config.yaml
n_layer: 14
d_model: 96
n_head: 4
n_kv_head: 4
head_dim: 32
d_mlp: 576
vocab_size: 8192
activation: "tanh_gelu"
norm: "layernorm"
norm_place: "pre"
norm_eps: 1e-05
positions: "learned"
qk_norm: false
attn_scale: 0.177
bias: "all"
tie_embeddings: false
parallel_block: false
init: "trunc"
init_std_qkv: 0.0414
init_std_o: 0.0
init_std_up: 0.0414
init_std_down: 0.0
optimizer: "soap_variant"
lr: 0.00584
beta1: 0.95
beta2: 0.98
weight_decay: 0.035
lr_head: 0.00915
grad_clip: 2.0
warmup_steps: 200
schedule: "wsd"
decay_fraction: 0.899
decay_shape: "pow"
final_lr_fraction: 0.0
batch_tokens: [16384, 32768, 65536]
seq_len: 256
doc_mask: false
train_tokens: 114700000
steps: 3710
dataset: "wikipedia_en"
Each number is 500 + 40 x the weight over its row's rms, rounded and kept within 0 to 999. Layers, rows and columns count from 0. Numbers have three digits each. The size before them is the row's rms in percent of the matrix's.

# down: layer 6 MLP down (transposed), 576x96, rms 0.202, rows 262-330, columns 0-95
# up: layer 6 MLP up, 576x96, rms 0.216, rows 263-331, columns 0-95
down262 104:476551519523436542487508569544545483544440460411502496537536490497523478455516449556438482450483446505511525473455421501502568532554516536495479537413492507462575450499503455501470488536431498504506474487510460516450497538482543492579526485506575570448482540541590506470552488520526469449
up263 079:414484504426511481532456504543496519488537519496498511560491558489542539496499488549600449547487514495458513536476494541482502512528558488501430525440426489474516547471528527575528506532554588566437514458556439452479460511537443484499549506566493536521539492481396496539508443498523525542
down263 087:537586477530470491532508449524574514496521509523512458365508546431528506558485504496471524492532442462533485451485540452509465467474510510497503446489537509434537549533545535538469464479456463472467430468482506554502397561504496434508488484474510560572460515523541506537489513511450509405
up264 094:533491437492553443535485574491471440436475559505508523574531546396488547476464481502503508517536547497464459548501576520527574459532531406490534443448467548556473496493539468504538510452466472556441473517447521600485437530513547521537474484498482493501509477521496520489507577540487512521
down264 095:492477554521500512430545536394505463488609514544504444473530474487493495520483511497510475517509497468528475507547485515516499418505525471536465421534461484469479537458435504552546528575530405532502524542424488527462511487508567491490483507501444509498525526583579585490530411481509490527
up265 090:530523366514499500508442500561506527485434527515434538523511464517464548562546456503491488495493549502575523508525551503560587498479528471471496484563500479599527546531444490474501431500427508571534490481518412538493490570492553517483537540487504502573465536530513466477508482495500440497
down265 088:540516560491534552507593472559502515514530488516574544512515496492490499439474533484511522499549442418489483481536499514477485522531494557508510495428489442567547465414528521454551529448517535463520424469426555433510513498526540418473474502495557552481443432458475533481530500470487563556
up266 085:477520490507476534526493502534491536467511490481470550463464501573429432472473581509484441491527530508561515494519521477487517506561419463419448407511473521514433559512487527536566471515465474547461464550576545479484453437532435538466454475570472494466556499457489539502480444526540441535
down266 090:459502424522544451533412496499430490496482569459561489553574492564484506458518449504462524518500476577503602495482526524498535470507538532529501442484523425544561462468530507517522445523617491496504519496469459493466505456525506503530511497483577506454539488500491516481553466536463505606
up267 101:501585508476469478526460531527527485454490494580377578507511490505530473457461502483462494566506578522561548481488520492484489516473469503583428477515492492516496498505514470437541464535535516625531466522460492523489428558528491523475446490498512547492613526479481446509530463475492480528
down267 099:469545464526473545528488534455540501505497464467524430466450482493422512482514462538434517578527450475412501416428515447427496463512517498547565570517497469539527518514530489535530527536532548526605521495476433486516540471517530474584495482536469529473513503554497555513466533517556553547
up268 094:452550507474508487456508503530519499519501532475468453471557500568512515555520533478502499505472481502526487542552525451553470444491473478506517558552436518599466488501474484589414464418435428479484529458517506514496513483502571511531543539621447549456502478506537546527494464545567513440
down268 101:540468502464502416435451643500517449485489471515443481598503563467408563461507476495473451466573457480501481519449487491504464491486493519533504465446495556481480511519514441568501519477507536441476424468542559439470537485523488502492530493440546477518492535475529522446550468502497514520
up269 102:462536512457554485468482531492553467503545524486492566526527467433564527449513488557505507490507501476564511556508549463474399518529538494552516463492526513495504549483420496486499429442493515590526508474563552523532475484423503547473559462470460573517386547540483503481488501560538540474
down269 099:482494518566508588501518458491523442446528492497596469529491567505523493567490537530474461572585553510477490519501500500567496500501498497529537501535577555514509405492498537533437538509549414569450544570535572514480477447473518510475492535472500511502466481531450504538470567546473479454
up270 061:485422516434502500479476541507512527499485528459465462555529438488443480514535441500401438480550468532528533499561547433515466519519532468502525512523401523490525512563473541540508582485477478492470510552481541470483471505462486492387583499544474509595549516522508524536448562502497469479
down270 075:416483520495577536437546560481507573511500473407506442482501512460461520497463442478464505485492513518509576473520496580564543516504500465574427499523548508618513474540587505526460468460518492488476488546539551466472492509475522512489536508512535497514534549472474527481573518445537541436
up271 088:474464508523460506525487460500455429458598499412490438516524553551524464443500523538519483517473545423467494516491520505528501536527501441517568531543533523485548471470445470531597437503524554479532500504530467452531438500423507496481537486456567559552485538505531519549505476512549531402
down271 095:507477478506523511516515552517531565471496441501493471504496579500563579493516429568570473527423516477509545468563507612507464589451486452519519452519546495497496556476475431543492467499503536547519505539465470528465479413507579510472470501589466541502479483490431525509465501531480474474
up272 124:532499493472425503539422519583553489535487471479500509548462492478424537517510493470612528494506473501429495460520449515503531515464466519575460483455519499542511509555472491483505525531447496599447491503489553535507480558557597478477519531478497461430553499513409423564506492513519505507
down272 111:518473516536477478519463491612424473471478577480509550532483485507451470525515529511506530518490459431476549538472549481497461486442509421430476469519579479496522479492438506547445497486526572510544434468457467532524434494475559517493473477532520584518515431505458546494445513531425462436
up273 107:512511537504526429467516511543432514483564419536517524497487457446486490508487543503440460457461455512465524524553514512573565569561566439447513563479447496519493519583555479462518544525445468497505507577562507503561542552547461499510501470455461461493516465562518523509529404531499517489
down273 097:488519479504508545493479498483447529515485552517582440494453495534468494491500494543525496569477533418495468471468580474504445458497471549506558531510500583527497459436509573513507517501545499539434520430511471544547483496447459618434542458496494473565538560510474502443509589457469491473
up274 121:574472515496519542504539535566443457493474397511523444505574485521586539522489547539423547575565469506472464519488511455472448518445524480565559467481507468485512487436481493536540566436510484483497590471573489467519515484438474526476473565535491483487511538490518463538542531490475526542
down274 122:522462475485439509464540490491539497472506510546441521441444527457475540495508447599450492524460491488599480538408463475510556375500541529505471540505459508466547553557515458516427510540477471493514457501463440517492512507536527427479522542437466491518482589543483491473503450490467496510
up275 088:524452500643496470454472540537559495508477561487514451556525483549454414475497489512544513470503465444494511495404478516438477497477493566505541440552495504537495460435466476468526459450474501512486523490481568502498519509517448560473529463521492442408526484436482509588505528494496515555
down275 093:532538485549489439515517482526446516516452445553568521500490420450521440474497574523526433485550476513518479584520483514520534481531546492568491557487530462442537494511556565464473475558569575526517468516485484535458541496474483489579529521490453499529521459527498597480486429567559497479
up276 100:505511442509468465509460408410486491470531505489551542495538496493465535491509431549475477583498506491501498432509540427501451549480512430496524523501551535554525533510457406546518493535479483518498562452499535408533416480511488519530579468518488522496532534556432449528431471499473513551
down276 101:472544478488550495528544456467555546577464560438495491521473398517540514473486536529469568482574514549498556471582462435504514545504480430473612546465521456499481467461449573498497516544486505449460469516491537504527514499471546520458490522442450490509596485533506501508549499491509549506
up277 074:489491490485477579428541518453433476556505527497509562486510454490424516460491458526438468474516481499525514536518521436488517534608499516481514479557497461543507487586453520436508448487414502489557490532470531535443488464510500536438527584513498481463483484516496538460620534548528510553
down277 078:478581467535499455532468480446480468488497507472526525531516528570466488514520541484533550441492473526474510452503457479487505496528555471558574493403478484514538548534487439458522565542499504528450432450473475480595535483471593525531470458508458499508495459438541441524461495447497384497
up278 102:516465557530507465462409462425537571543534431469561560470546514527460540458512514517547442487480473558476507483500477462494461452484499532502489516495510463534504534516482589457506582513537447515426491499588539530492550551560490553521508585510527514505534556462507568498488521526571483476
down278 094:489490529456453486522545539551398397498536541489481524497491446483448481533438512470435535491531571460548521442487535520581537544485517463488444477550484493496496492529526482479525451391482449496551495504434514529512519471561508444514545519512512481565460440464566445479495523487448526449
up279 074:494475440539504493500487521516471554503476529461482495488547467463506585559484456488512440534444490479598444500551480498545428496509460504445534461532501574485513511558452471455514484483452447497546533543606526523507505492506516566482567464530491466510493590523475499439625505487497453509
down279 073:481498587459443523464414480464518508592462462484517480460525420555517594532428551524504450531465504500455491514497488520438440500474499523472549500488623500492508526517550527517526542525455433509489478537549505551462459557473489543495506463482557477607526511481513526498536491471485478507
up280 117:512442494491422578475491570506470535500530481481453440497457496574480515445452486469520501517497492583442574508523532563553566534552485515469447591478522504468442512497535536545575481495516544559503487440454521506506511491510542518488542386549531496489514463524526462497551467445538524532
down280 102:569520517517576544517463485477505436458455471478557503472502550490533545508572495468492552506553576537514515560544471500506474432438576486503562512517477546542483455530549511527443516481432481443440536521527530561517409494496534491520522497460423439470466515491499577433491529563505498510
up281 112:538509447525469531515520510534538458494548483497520435499546581592506500518433545442499501468470471561424500497560514424464508549541508521532487503600505455474465443466444486474544529482485497484501547529531466521515543487444480454486440546552579488476462545523547504570569536485512524571
down281 117:468485458499447483500455535522555510509561484446475444568476506496483564466498516490498498442455607481542475555432458524495505479511502507476542479561469496511517484546495422561442473551497567469493566540487546517550510544538472422449487517503483489493546571480565459512531487416483476592
up282 093:537544575519508456612488483481441494503495499463461510494560501448547507541484440419566510439481469496494531465519432522496578473556520444478538468540503510584510528518493595503503555505483474518502536511478517491570469480488489511519545548457536585542499436490462494482446557486443489554
down282 081:475512500497495457539458521470448492520534491520537560567499469514477486437503480424576430471503552479515464576453455479513455480457510546495540492492533455489483455426460553466493485608464502499525511487495499560443497446499481489466507582531442540470511471525587486489515428427475522413
up283 088:547519491489537493465470549519484515536424586475530473548618450522551524487489463485475555498512523505481530486427471471437526516490572466481468474520479536557502569470485482598533525520458525488480511555516591504492508434461518535526534525473490572490482475494490527442583543541416477501
down283 087:526527522498446517461506499474481451440487544552451448515435530522477459518481502564467453452500558447459452499535440566488521494542458460536500508483502578594579419511527538540471566595524534527490531523482508489455478485481510533514525551566472542537490462506489479530438546500493509404
up284 087:520449541405459422537498504452482516490548500455525420577486530548528466497587469503501484504448501558474477474520473475507532482481585498544584553457512511489534581489560473545554529494500442501531472553503562509521485518506511498562513522505512493532501494505462497470602421530503569452
down284 090:467472493534522534530543491450502409494500491394507436467476515555459520500505564493498522465532495513526524414502469493507478487483561581476458465510543528481499444491510489493485524540621489480530518516481509438528516430414485464440524530432496504402559511525519423554446490521484481502
up285 090:494492532538514400454510554421446483556474509558527511506548471485509548422506503458464491564534528492535536481592538481500475486505450433492536463457374578476467492508464421541470490524457527476476468481508522507475553516501580509461475503520512498444457489542542446547506532502478556486
down285 085:512414481435469492563435470475531522538545504498466474478575591458557470491454487447491519456479479475415475579440590523432523540575440457528512532492453556500498459506479500531489522539437547452561553476496491436522515476509514520530441505530497460540487478525529487521532495527509477548
up286 101:441460470513431478532526519456541562538529502483470437500505521580507500500477462495520499552533545526475528539482501458565517465518535460475444457493521482488503506435438460414537585440476489488468560555511546482484436546522534548540459491454518462514584485524538544530608467466523522558
down286 105:394519507462521474489495503507482535445527460474534487460503507512396487408527437462543411566535541519497550528554443476529427505517528501489484520496499528412439520506466496481514508411524493509514544542556584486528470548514534511531452488508541478405540483547501516556519478512503474530
up287 057:477529474552553469449468533478483495536524520538458506518480489469398634471541506479480526459528559490515460489594530435456514457457452522477555475515464511535548434533544467491523550527503495478471526444548532488515535419543527436489547515506503521459482545498425543530580474505511468475
down287 064:467544473561493492513504522526501534566436525495481582448534441507403509539515570459540573496555528504453599534491422517466465489511502459446520476513595553515541479567508514566499450477508497436481495465461461542438492505475544448523476521507520507471513478503484513515595508457471479532
up288 095:442480515538534592535569457497491476512535542517500435503508437503477508523427470404515566535506494536489536483571565455486442539499509534495508522554539491461476507459534495522505413558483461463442556543546569488503490445523508516497462435540495516505548510442503414550539477556484496548
down288 092:510517434498506573529550453495567510484449485468498450427494523469521497419510518562523420507517544469474495507508525541506544520485560556512484543487534491470489506533536577443503482511488499498509480477490471499525440471499534479456549500525539397519468559506419522491389463523543623486
up289 091:487505508498458494524559490431566498487468586462520494485474549513566506535505473552475561564528509522573495474482524415484486431451463555544498556545503509484401506533497488506452507489509520476478520485523530551446546484527411612508486525528495519500399530543480503455472566548517509493
down289 092:518523517483474502521484515434497437518591543421473520478495553437544521428572496527509524433509481464489560548503487427471500517504528525536494495564535524570510490479461475421442466447537504509517523533488451594427459457509506533491525579532518523490554474505554520497496525539550410479
up290 125:510466457489544503447469460510484592572542520510388496472503538501548516453491399569492523491529468498472442535472613456540434510487559517490466527487506498513458479464508418483537452447486531469521436546448514524421475487488559542561475472523479511498478527478484502496562487523525487530
down290 123:472470507520465467474370494546453506481529436496508505522484471479504540531468444481458513507491506527523543551502500471433543461470497460436562485586545471551507527546460519530597475504463430545511553421473512467486468575528494458473500544539499452454557464459501536519507414531540471527
up291 095:550421514495501541555469518534603580508529456555426487543506558518481522475510484560533527487496490554508483490421506522525518560480515482536488509404479488480495491472514520452496525531484529507471466571412599516498463575487502513482585523524505484501475544530401494478479538471548546506
down291 102:507412572470507482518539508591556481520511480460476516475463595531488513523521494551544507546477499473427516522507493515534498576448506434523516505542539523461528490498574416559547465483569486434502600524457473432508539527512511512504489546518409460487509536482492486456515553545466470495
up292 117:426494532483487460485493446506552496453494466491532502472486508503562467484547479527441486457528485473385515435553554459430537544542476528481505461545475496433501574543440505527530485592515517524504510511526494465497519495573468553487450494528469463447576485468511497573510424458454482583
down292 127:500504468542487503541496512465461513525488513537480451540534538533547514455338516481523527496521389498462524498569506437516591556498522445468521505517533488531470489493527478464487476457538509514519481431525537494469428440417519504497534533547534500410446493495460493515471517586485507519
up293 106:550544497465442487554470498535525506492516432492562500501510453568449442573511460537454507515483483436504465460501462496536479536491434479517491586463446502587596626501535503526506468513548504503490515538589499511497501525497559505509495467488523519553483464522530506401442480507550528516
down293 106:520562530494563523482523513520430527513511488478491483434554568469455574465519556453535431491502530583516537562472509460477522503471536476526562436573476476450523526480492500491465474484509499496555455512542522459497508449518402450522569491517501464404506531483435500506553566485507509410
up294 089:538511516509479537580525449557483524498508466486452507474456439443469471479559500594411490490501513473550441539492511460483510516501520528427514508507459484547519554512557518525551535496540446562484476515572490548496484458553430490502447523558470595492535503494462602412472481531485485507
down294 096:460519465538463520545507547524485530470486523504504546504566414524487501521504529559511426458461555464497504450514500456371460427534510522413508499479490470512523450483474528478520467465516489490445469519516515480472543513474435366556506482472470544614510510491547492491496459465442491498
up295 089:484480537437456482570552488415525462472453535456519481417440478522454593481504546444466529555471547514536500496496498471492518467504493543501453534538476513502471568480467472480536484476512432468495529486526470525442457448550462523454631466522504479532497518458597454437518480469517489484
down295 095:523504500429454500472578476523504478484515457466460407481507504470466472475474519511499516502505457466517475516472451496462460484414507507491468520527516537557538436484420577425551462561444478513561506502494527522438512489542417534464573524516545570502520516514387491580450502476471498513
up296 099:480557493515536478457501492534405530491426562562460508489476523536488465429514474464442461483566469464507568509438500520549556481465510464446500532479469567558457510515491523510506575521495535473427499464541512530479549460403461515496557554572477526534472542497490474478439540558497438519
down296 090:431530539481478467555423477519472526440505451405503516449539558521584562472489505558532520475543511474485468565489567554455461533540521473501530477537553568438454512467499489550559526504448506491567555537514520458517464491514517423533502440531524471451525501551516489541519466469541483565
up297 075:524511585480492435477519525495490459538490544510432471504531453509476433497523476414495519506520479537475537467518450488505460486556569465511541528562456529527463556426477504534491531516538525518439490462479549538461453517520447430535533538508491484467604576418514530473508497430500599506
down297 074:519469483490483496567479486527524459457553570505483572529517494496522363460548519471532492521513524489493497548442500515491455472460498476523482475395556522457448536492466463484547485500508468504563519520428505507493474502534459559490493543456509549463614419456409475483522495482461487448
up298 091:510499485464546543484464497519495564546475420456453491541474509486539542449487495508447553516529477522508548550468534551446558446543493501487560440544490505523421489476548494484509495434573474535418524500499544598488534525487493500457484481494498553461457495432611538479549496489531579459
down298 087:502533522498516474441553450450409505484497576485500536453488490510480527532508566566482534473451498538543466444568487479483534455495539610499487533526494530470564484566523584473458507509451478563545507516490456435524517489532507493522451495485501496498490527553452524505373459554548456529
up299 112:451540560457538560476485438506419465495506487526495531540495558472534536471473530531510494530471523501568536419485515525534463539481485542486446543527497497434539468491452480518474428556526566511513577594510468569456470477510520580511515473475565493481455590509497452459470436525541457507
down299 117:469511480497456449552486537428519540465544559475529480499516511501489503461547541538559537489496531426397450569455497510480494514524447512517511463414430469525454481535521525530491560510529513570462397484552468481543531479411417508517466486494508534537577484475448485492441478524520488507
up300 090:518446525498544526535533500516506487535543501461526494494540555502518522424426473503453438474526446398499506491418523537487467442475562534550613530543476484524457515524510488560464509486557536483471554599546510440477476495474527538493517511471392496473443522443486488497526535543521468499
down300 094:489504466527465500452496458509489513481460499444550478467481559468510519479470444433485441500499473464470555519468523558460499501511557562500619492478425541531441582501518497513468514511447475456537482441467497482488468526519498514497476423481516494579435524519543580618459484493446553472
up301 097:520422481557542414504479584488470458462484472507486531551544504519447476504532495529518540541534518521496446572454526397481467435431482492496473527517454579508514556484552488464466425462551553530488473557478559512515482512483506518545593481535467474493447455517475489462540441538511486547
down301 100:522500529442458497488412489508495487549527560487488439499441432429458507505450528519512464488472472502474521552529546514503512524551559488578444578503505436493487487522394577518489531588460479492479517526496491503485510537572526545483471501582506534530524510412537492507534537550496580472
up302 103:479474539533432518528479443490527518501500436494448514491518536519398551526526494501573461414512483586431434522515431547483507470524458452449452530507445532492539588501477542497561538581518481497537511529530498535524473562502488488489486490527535479440500551533438470462482543429483557509
down302 101:505448506483477438491520525465529509466457465552482476497475514439521507518496560483531524572505474594570519454543517443508511463540565464581441554438467465472534466558506453510532494439535507520498517466504562405530527474585457599482517537555528472535497526502489517565488498566497518518
up303 114:494545483495514499462493484595523516489458516518463536539485557427502491495428440469495497408483524527504462500542541492471535472532493486470490445580528514518463557527443498443496511490456557530589546488419466488482422571537568532506506525501567520444577477443561482527493459490520555481
down303 112:532589512485511445518545521416492477469512493537532469507577523558459490461554491534509433538505509542496441448534491521546433440465547482500514505476488466395477520543477449533445480471472487520544545566438468466497493506553515513533554503582449471419465491452544487474526443491482438522
up304 116:465556536482501496538532523466518525562511549453514557420511515500459625579498507498492556526468535577513461497420493493473549464528504524574566486485506529536503489555485470503510526560492498444576534520566494578481486519493531547413488559509484503433439485531532472498496528535487448482
down304 112:478488520465449498464512500423458537458540506480508484463468541579487542432483527519484526463514634495504481510512567545470488493451514443509487520572519549470473462484473559485530498495451500427485441434569518557550484454510422480468511562467495429494558540494501508528487430438538480521
up305 110:478544496467494518491581502497511447518515562451469496567453457501499521471483466549480531549534509494517607508498531512538464439464541512476468535505495467436492435469427453518510527522501533620558532547540534530568543448532486541555487577502480487460537533458481419526552474498507523559
down305 110:495492506496538506530492481431457527518559439528427550502507491484472497552496491449550591511508461478515549565474543520494517501449570548406419577477586548503428502501459472518446500516461479485554594499513478550515540495508458519470410504544487565508530473505509518542537504527479453511
up306 090:479576537506430475501532466523484486524491613532580485477553387536423491534518493438501478482451561489530459499523510455532519461514487450474474519489498444549470524501544520545458459462502557453543464521562570487514508504464512485535519527503539524467493490545470487522591520518422429540
down306 097:514517552579492510521539519476494465497590506580467616437527570464513503524503486586498476516478523516461494414548468527470504423502487588601488484486521466538512479492492471447488505512437468533459504480474472462503530505585520535556513558488485505466525511531517549515434504492555538524
up307 101:545482477492507539531508474565472493443528537495542465522485471499523532413525470537514418499485402448423501502543483518516432467475401468534545529489560462521527554482479466486538528431447543501504496581497520427435509462537514483459532568477434458436516502512499503518572512498488524444
down307 093:496548496480455428573527560506530504494454494473545556550546458579499524517471501440490505548562545587563430506487541479521523508476514539492441443507405473522489542463444459465508477434546509517505460480577543459475502565505479516460498521450490444523587526524540471475530489450465488528
up308 095:474526548485475497551464488568474490474503492528521492607459522402472481557514509550490553549475457512483510474487480539497548501490426495517527552489560473476490495553533544539502457593446505542426410507477501514553467550517515551478520506477460589486563546482569512486557437502466518466
down308 094:473502499528601494432504466463547533482519466539560634483473466534551480535478486465556477526515537487467480464460485505499499502467489532443532453493488517473517536441419434536430474524485492560532546618478496520549559440470476515465538476514521484502512422504515513507492572481527475547
up309 110:483471570491532537466480524524466458531549567517449493453658484479485475520499482574500510483497488459501449508490526471550489501498583551500468477506482487550508482462509416501501477566556477509554475549469529437449494443606499520552455440489518531471463519458482454453550515515487500543
down309 113:479430481490452506445473544471500503418451467487482480491519582506485549501516554547505425527487460566543506482501461576518491577446531527469507459505455474509442522517417498481509549446454476533555533503525390438506568518494508524478484582519517512566503506443527519537451490549547503459
up310 095:518507561539549430476460508505426464508517555585552584526502438543475551519521463497512514439504480517409502546511532542531538506524576543509506487526468539568511570497493531500511492491550475517427497500510549432488544447470421523542484472500529454480543563466416547477506479548521475534
down310 095:442529548475498454522456548538456472454422488462470509486540510532521474545505443517503459457487503538530543470512504511564508481561435475515538599553481484477513558516594413481441453427538565470558556496504480485498511519520534489507536454562468479493607520510485520491452545462499450482
up311 092:525515477537521492493471471420512480540463525427439508564484568472571549506503428492528473511438496434449463499571460517507481513503402563439461470498510499539496532534492552605468470462544508482494481502538517520472484496504520577510479495544498546539514537439526538412580549502494521539
down311 094:489455464516434481481566447484449396495478406417477489478556580459430511530485532460445527529463451480564457526488463491558422474510508486519479578474520464512434489534536494506496520491497414564554455499506508503511514478498478503557472525472517505499415533455508497548555528464478485504
up312 115:490453501515525473477471533491477453497532354517497467557411496567489554481468458486452499506497566509510480517505480450446481558491470488622477544463524512548456501508464524529505479460474438514454497474452560467479427501541507550490574521531489511535501575543498591486521467516509497463
down312 131:517452460522538519502524527481468530447496530462537490476487559516489544420493438401475434513502514501511520482511498495532484508566449525510570432528520492542489484487482496538512571519533536534576518489513539390440469536581540486499508518511429544486510540476479526425600419519467483543
up313 091:499513540539464558542485499543448540473455444473515516530504552445495495482553506513548539521469509528475450474499451540503426533544497473423463563459442471515555531485543547470596566536531451521537548543459516578544471485499533508382414522486498440505489491535523497462490531491437505498
down313 095:509482522495484476557534537530497541513472509533475441507477497405577547484504500513558474483486583578481527514493497466459481488473448494589513420507469528510528577474491392555462423531423496563472581534503542488456502521471534534463496510527535498527541489568462498486417484496513531485
up314 087:458572543485476457520502508475444546505471473545433526447565491445490566467426490503496457536495558511597516473537488427542517525575488462474461544505484497459523473510481548458562505528464553410527475448482588494542468488455571574480427538527465494508442542511507494507519514512500503486
down314 092:434524514519602496567537483517438465527515531497459539510509536592514512418518519454497515497459542491521471466531417465418504418506527500493546441555504510518513449508534500504469480545516575528523509508518584428515477575467509501422566421526504506503472454527470462505543530493486459503
up315 093:547542504476489493518439488516496548402513539505496487438453543488464518460488457467542462501547519518500471559513554522491542539566499512398507415556437543482517495450507464516523564447517519565461518563481483512514459559459572556497468479474565418437528465511499515493481492526438455547
down315 093:495508497504509508501518500513502542443531526613498523476494503516462538515481483494478534493568562424497454513422497496601527521497616445494446454494525469549474551555486479533493464562539523538441499457504472531495504412419499490515578552535505452545434521529522481563490458493470530489
up316 097:443426515502478552553627516458547521472550503528455497493577466484524507526505388468508493442492425473460454482510530571512553495541520462547588567491472505479510534468508518480497468498484510485512529547462536574484558480527511519488461480502511514467465523453583488514546554542550500544
down316 103:403473519466475533514534434479486502469452533550395476499505385540464501488540567515494481495472466474458491442456533560474434517467585518513572466513523506536492511431519537456493532532468463484517518438505479439421523478507482474485447464534517481502419496498528512508480493580493529558
up317 112:512550511486504499496427493517441526451528543485506479468527532518493506494538535507522563481545501422550554485536514459546515526450396510514538476467480560518565505524541579475502531542558448508474554502478430574511513486490468533475529393509443535426484459472483463504601502446510541540
down317 100:523428498503439423499494482534503512542547453536493566510544455541513543470461533482491480470520532548445485549543520507483466418535528499553506536569576457559496508533488441524499486480463453508432530515527499481454537464499579445500417559462507465513567543535418513464506428550463480474
up318 105:548548551460523482397494526513537460527524425576483499451526521530497483443493470537588474509452537545519528484505503463463489547478497517448529485568532452532432541524542533436477529426499582583471548435536492509498505470517462469463468471541466534434482480455510507495478486533594496499
down318 101:480511506441485532545426540505535443404457524506465479553477493406511564468464539501546528539507466487452497478527514517490461440516502512561531502442502532406486507548513517573508488538504456454568462506515535504533528458482451597578502526490572413515476543477503469539453489531470471520
up319 081:552507487505532476561457515509505469433524480552462484510423511489475466502507528488384455536510590583480517481540549476533514517475488505512498533398462437510535513485468549531512535529456506546531442452467516536540490545534514518480510493451436436489592425497524609518511490507522478491
down319 088:561496505526481411546531446544493536537518480505471543503576482459513506520502465568460508457422507534535513521536510516456504507459623514537550496516634499447473457494495537558461507562495501534493496488478580482486464453521531526552467447516472512513440453487583509464519449477481472486
up320 119:480515525513436473526508480466527491483493501523532475509491456499462571486481501551517527508459451430526536435560524498509489438483447515491508499531484546472417486514540486486530467539556478390514503489428521610485559518590490571473470504503573474495520527468506428496504491583462449587
down320 114:453484484546462466564552549533531516470455470467439530489470501499491531475446552505555510478431453450494446528441446590470484461522507523493556547559514547499498541358493445498509502485506460483480503477583443488466497495507519527442436538511518543525528407567498508462540518500511517495
up321 108:505447494424542467497549464559491543415547488532489510493514500421500477454530498500504535474475496465511511515541468491527544509474514461484541492485506596523493494509550585564478448479464485464506434520537501477442512564499499486456524534450465480475574545582531358444537460542499539501
down321 092:460479526464492514549496540429527520550501535488491532447473517485458616449525473487511458500550592544523471562479536530518495495474440482537522528539526558478544511516524513437504445576492413500488504494480469521547485505425487459553568560515505482453508473496470552604470512504477415464
up322 122:595438480543449483487458526498446537466512482511554503540474551484528513455521507418524582403467527478445522466505461478476496519547513472510530500531506443518495561484503443499543518455523552529481509478482560459454484504494568513382522395471456549486536523533541458485540534494533504446
down322 101:521470486503493509516552487474416572454510574527556520577541489569453533471518581489467515498518546507507523542465450506547491401482470480537479528565470451505383553495507555522498495483467526454450553480569491495517506476535404458440442469479517469524470525471505539520504466511504536541
up323 097:484496496538472474488420535504498482510485440493476507533439548536510496493483446489601449483543543484451475452515518562555536528522503518560517569527485500475504524552569444551522471554565504583499511475442531449546397567551518550505516549481506522473495483537464452527473461432443520548
down323 102:476461460496444465500481502475395567478544556441536482564523508479443510533438494509462527495509548497510551486547513520439463434446488437505473544479529546537517459567508497532434570472512479530499497518503572518459462481465465530365572445492513510482455504505531545471489449473489527463
up324 083:496496476516519500513537478469397470502509509484477447453559467511590505573512471465519542554496568457513557487525526521541513490499442524551446514515472550521482525495388514500516526589517458548501569517468464490447501446591467530504524538525491515484425509527517492419519539405529476517
down324 086:503535472540513542522544506476446530499499465514555592519491439558562541565516491501508512551510502470471442435509480436558460472460594508487554554488602529453534509534491474505499449511575525476493555502418494483482467436534552523543534453465562482536534515556444494450493495463527462504
up325 108:486523580525574508434596468503531484478519526521521467436456499464515434471562462529551431481483589463528470444525479452534534526539562555583453519511530468497473497553577462433515470456457511526522491480511469525569554508471514513467498542525487505433514519472441505492558535449479511512
down325 114:491462519505473477512474508496500457518493457450425543498489548504506529512487541564448461517443499499459482542468539434427468494524526458454472498470488487512459578559465523473526474560458477548521517527526421447443504484483535559494494498512514464490523499436537483362387518499558576540
up326 119:479522510548447560559512473495454452529485483501492465552542545545501606435498472535434439544482563578479491521447482486466501515453497452515482492422520533499430528454440510491462475457496486509511581474430517507564421546541532537498545497523539422509509559473509512488501513496413502499
down326 130:580484455539513427463561476500519567517544539485555542481536466507491448450543487512438476480484453441524528543506558505552522472475497519529501527526490434562441500467487505440558532514515486510506438498507505475482445527539545412474462555456478444526534534564514487531607473500560458573
up327 103:503361514499519495415472471518434454510548451443466465532528488522553469536510482501440464557422519473556444498412506573478489600512557487504490520477516524533525524456437486523514505475548502525538469542563488483498478531543456568548518457489459491482483478501493522492485543538510552441
down327 102:534562503501453482475557492523502451434513510517504499519463561517501460546491518508513545515521486530452483557451558556514497466495426521490474462546444529507511557586499438561499463453523430535564520543554469516463467452480476451567551488559577510394536459537436512487517529443511463511
up328 107:466533598462541462573539525543558465492469516547566527526503506420528504525599426524472578454466515447532501491454448499485516554514427536443493474454523484478553490458530506470556479506564511511519506533514459495486499456559415541532486476543489492462506449516456410511486483478513462512
down328 106:558485444568436499438439480492393511515506564446484531471487523508425480446470627457494470496519542498511489513498584490495506483511531520541464516556498527534517503441466485499443548483447512563481501483500571530454571534471550437507550478480461484551483533498563535518509497452544487481
up329 091:511495572419540508504506514490517496498538482486522526530534489443437481445500460480444422555502449501433479540557518522481440509499436501468615469509379519525546500543529518520473521526561586584508492534484495469498508551524491505521494487487552437495559516449454538507495502560477540550
down329 093:462486452477532508452541555461534435532468570476520489516542555485469453576526499582547541448543474501518492485519492530521464522475453511548456516474541555505502523446522461488512552477430461456380482458505481463538543473383503527501516494531457467507474524558484459453424514443536505526
up330 066:444522565444523502471486519468525443434457517509580435475514556472487504528527513527540452562584512495503482496531490451462449561598474474454496554519446567510397526522541500497512525538566491502462479516532514549469506514492521519527427539572528456424494472512464447495494491435462492482
down330 072:596493493517440508510501516515492538550541541565469514426508514544482430495456471529518546531493453547558590542453437467474505476443537460504482575440495527512518503560584486571472480409505492498590533534460453502516473539537530555545492490526471518532475539524498469466498550544483464482
up331 110:496487492489571517454452452440467584423503468470512487490510511559526530491533457481526478485486548448486528513462553493504507542500480507466503480513578540495444538494445502469505514528510510553513432493508511433664447493508445588504519471488530438506466550488455469498548485434473565534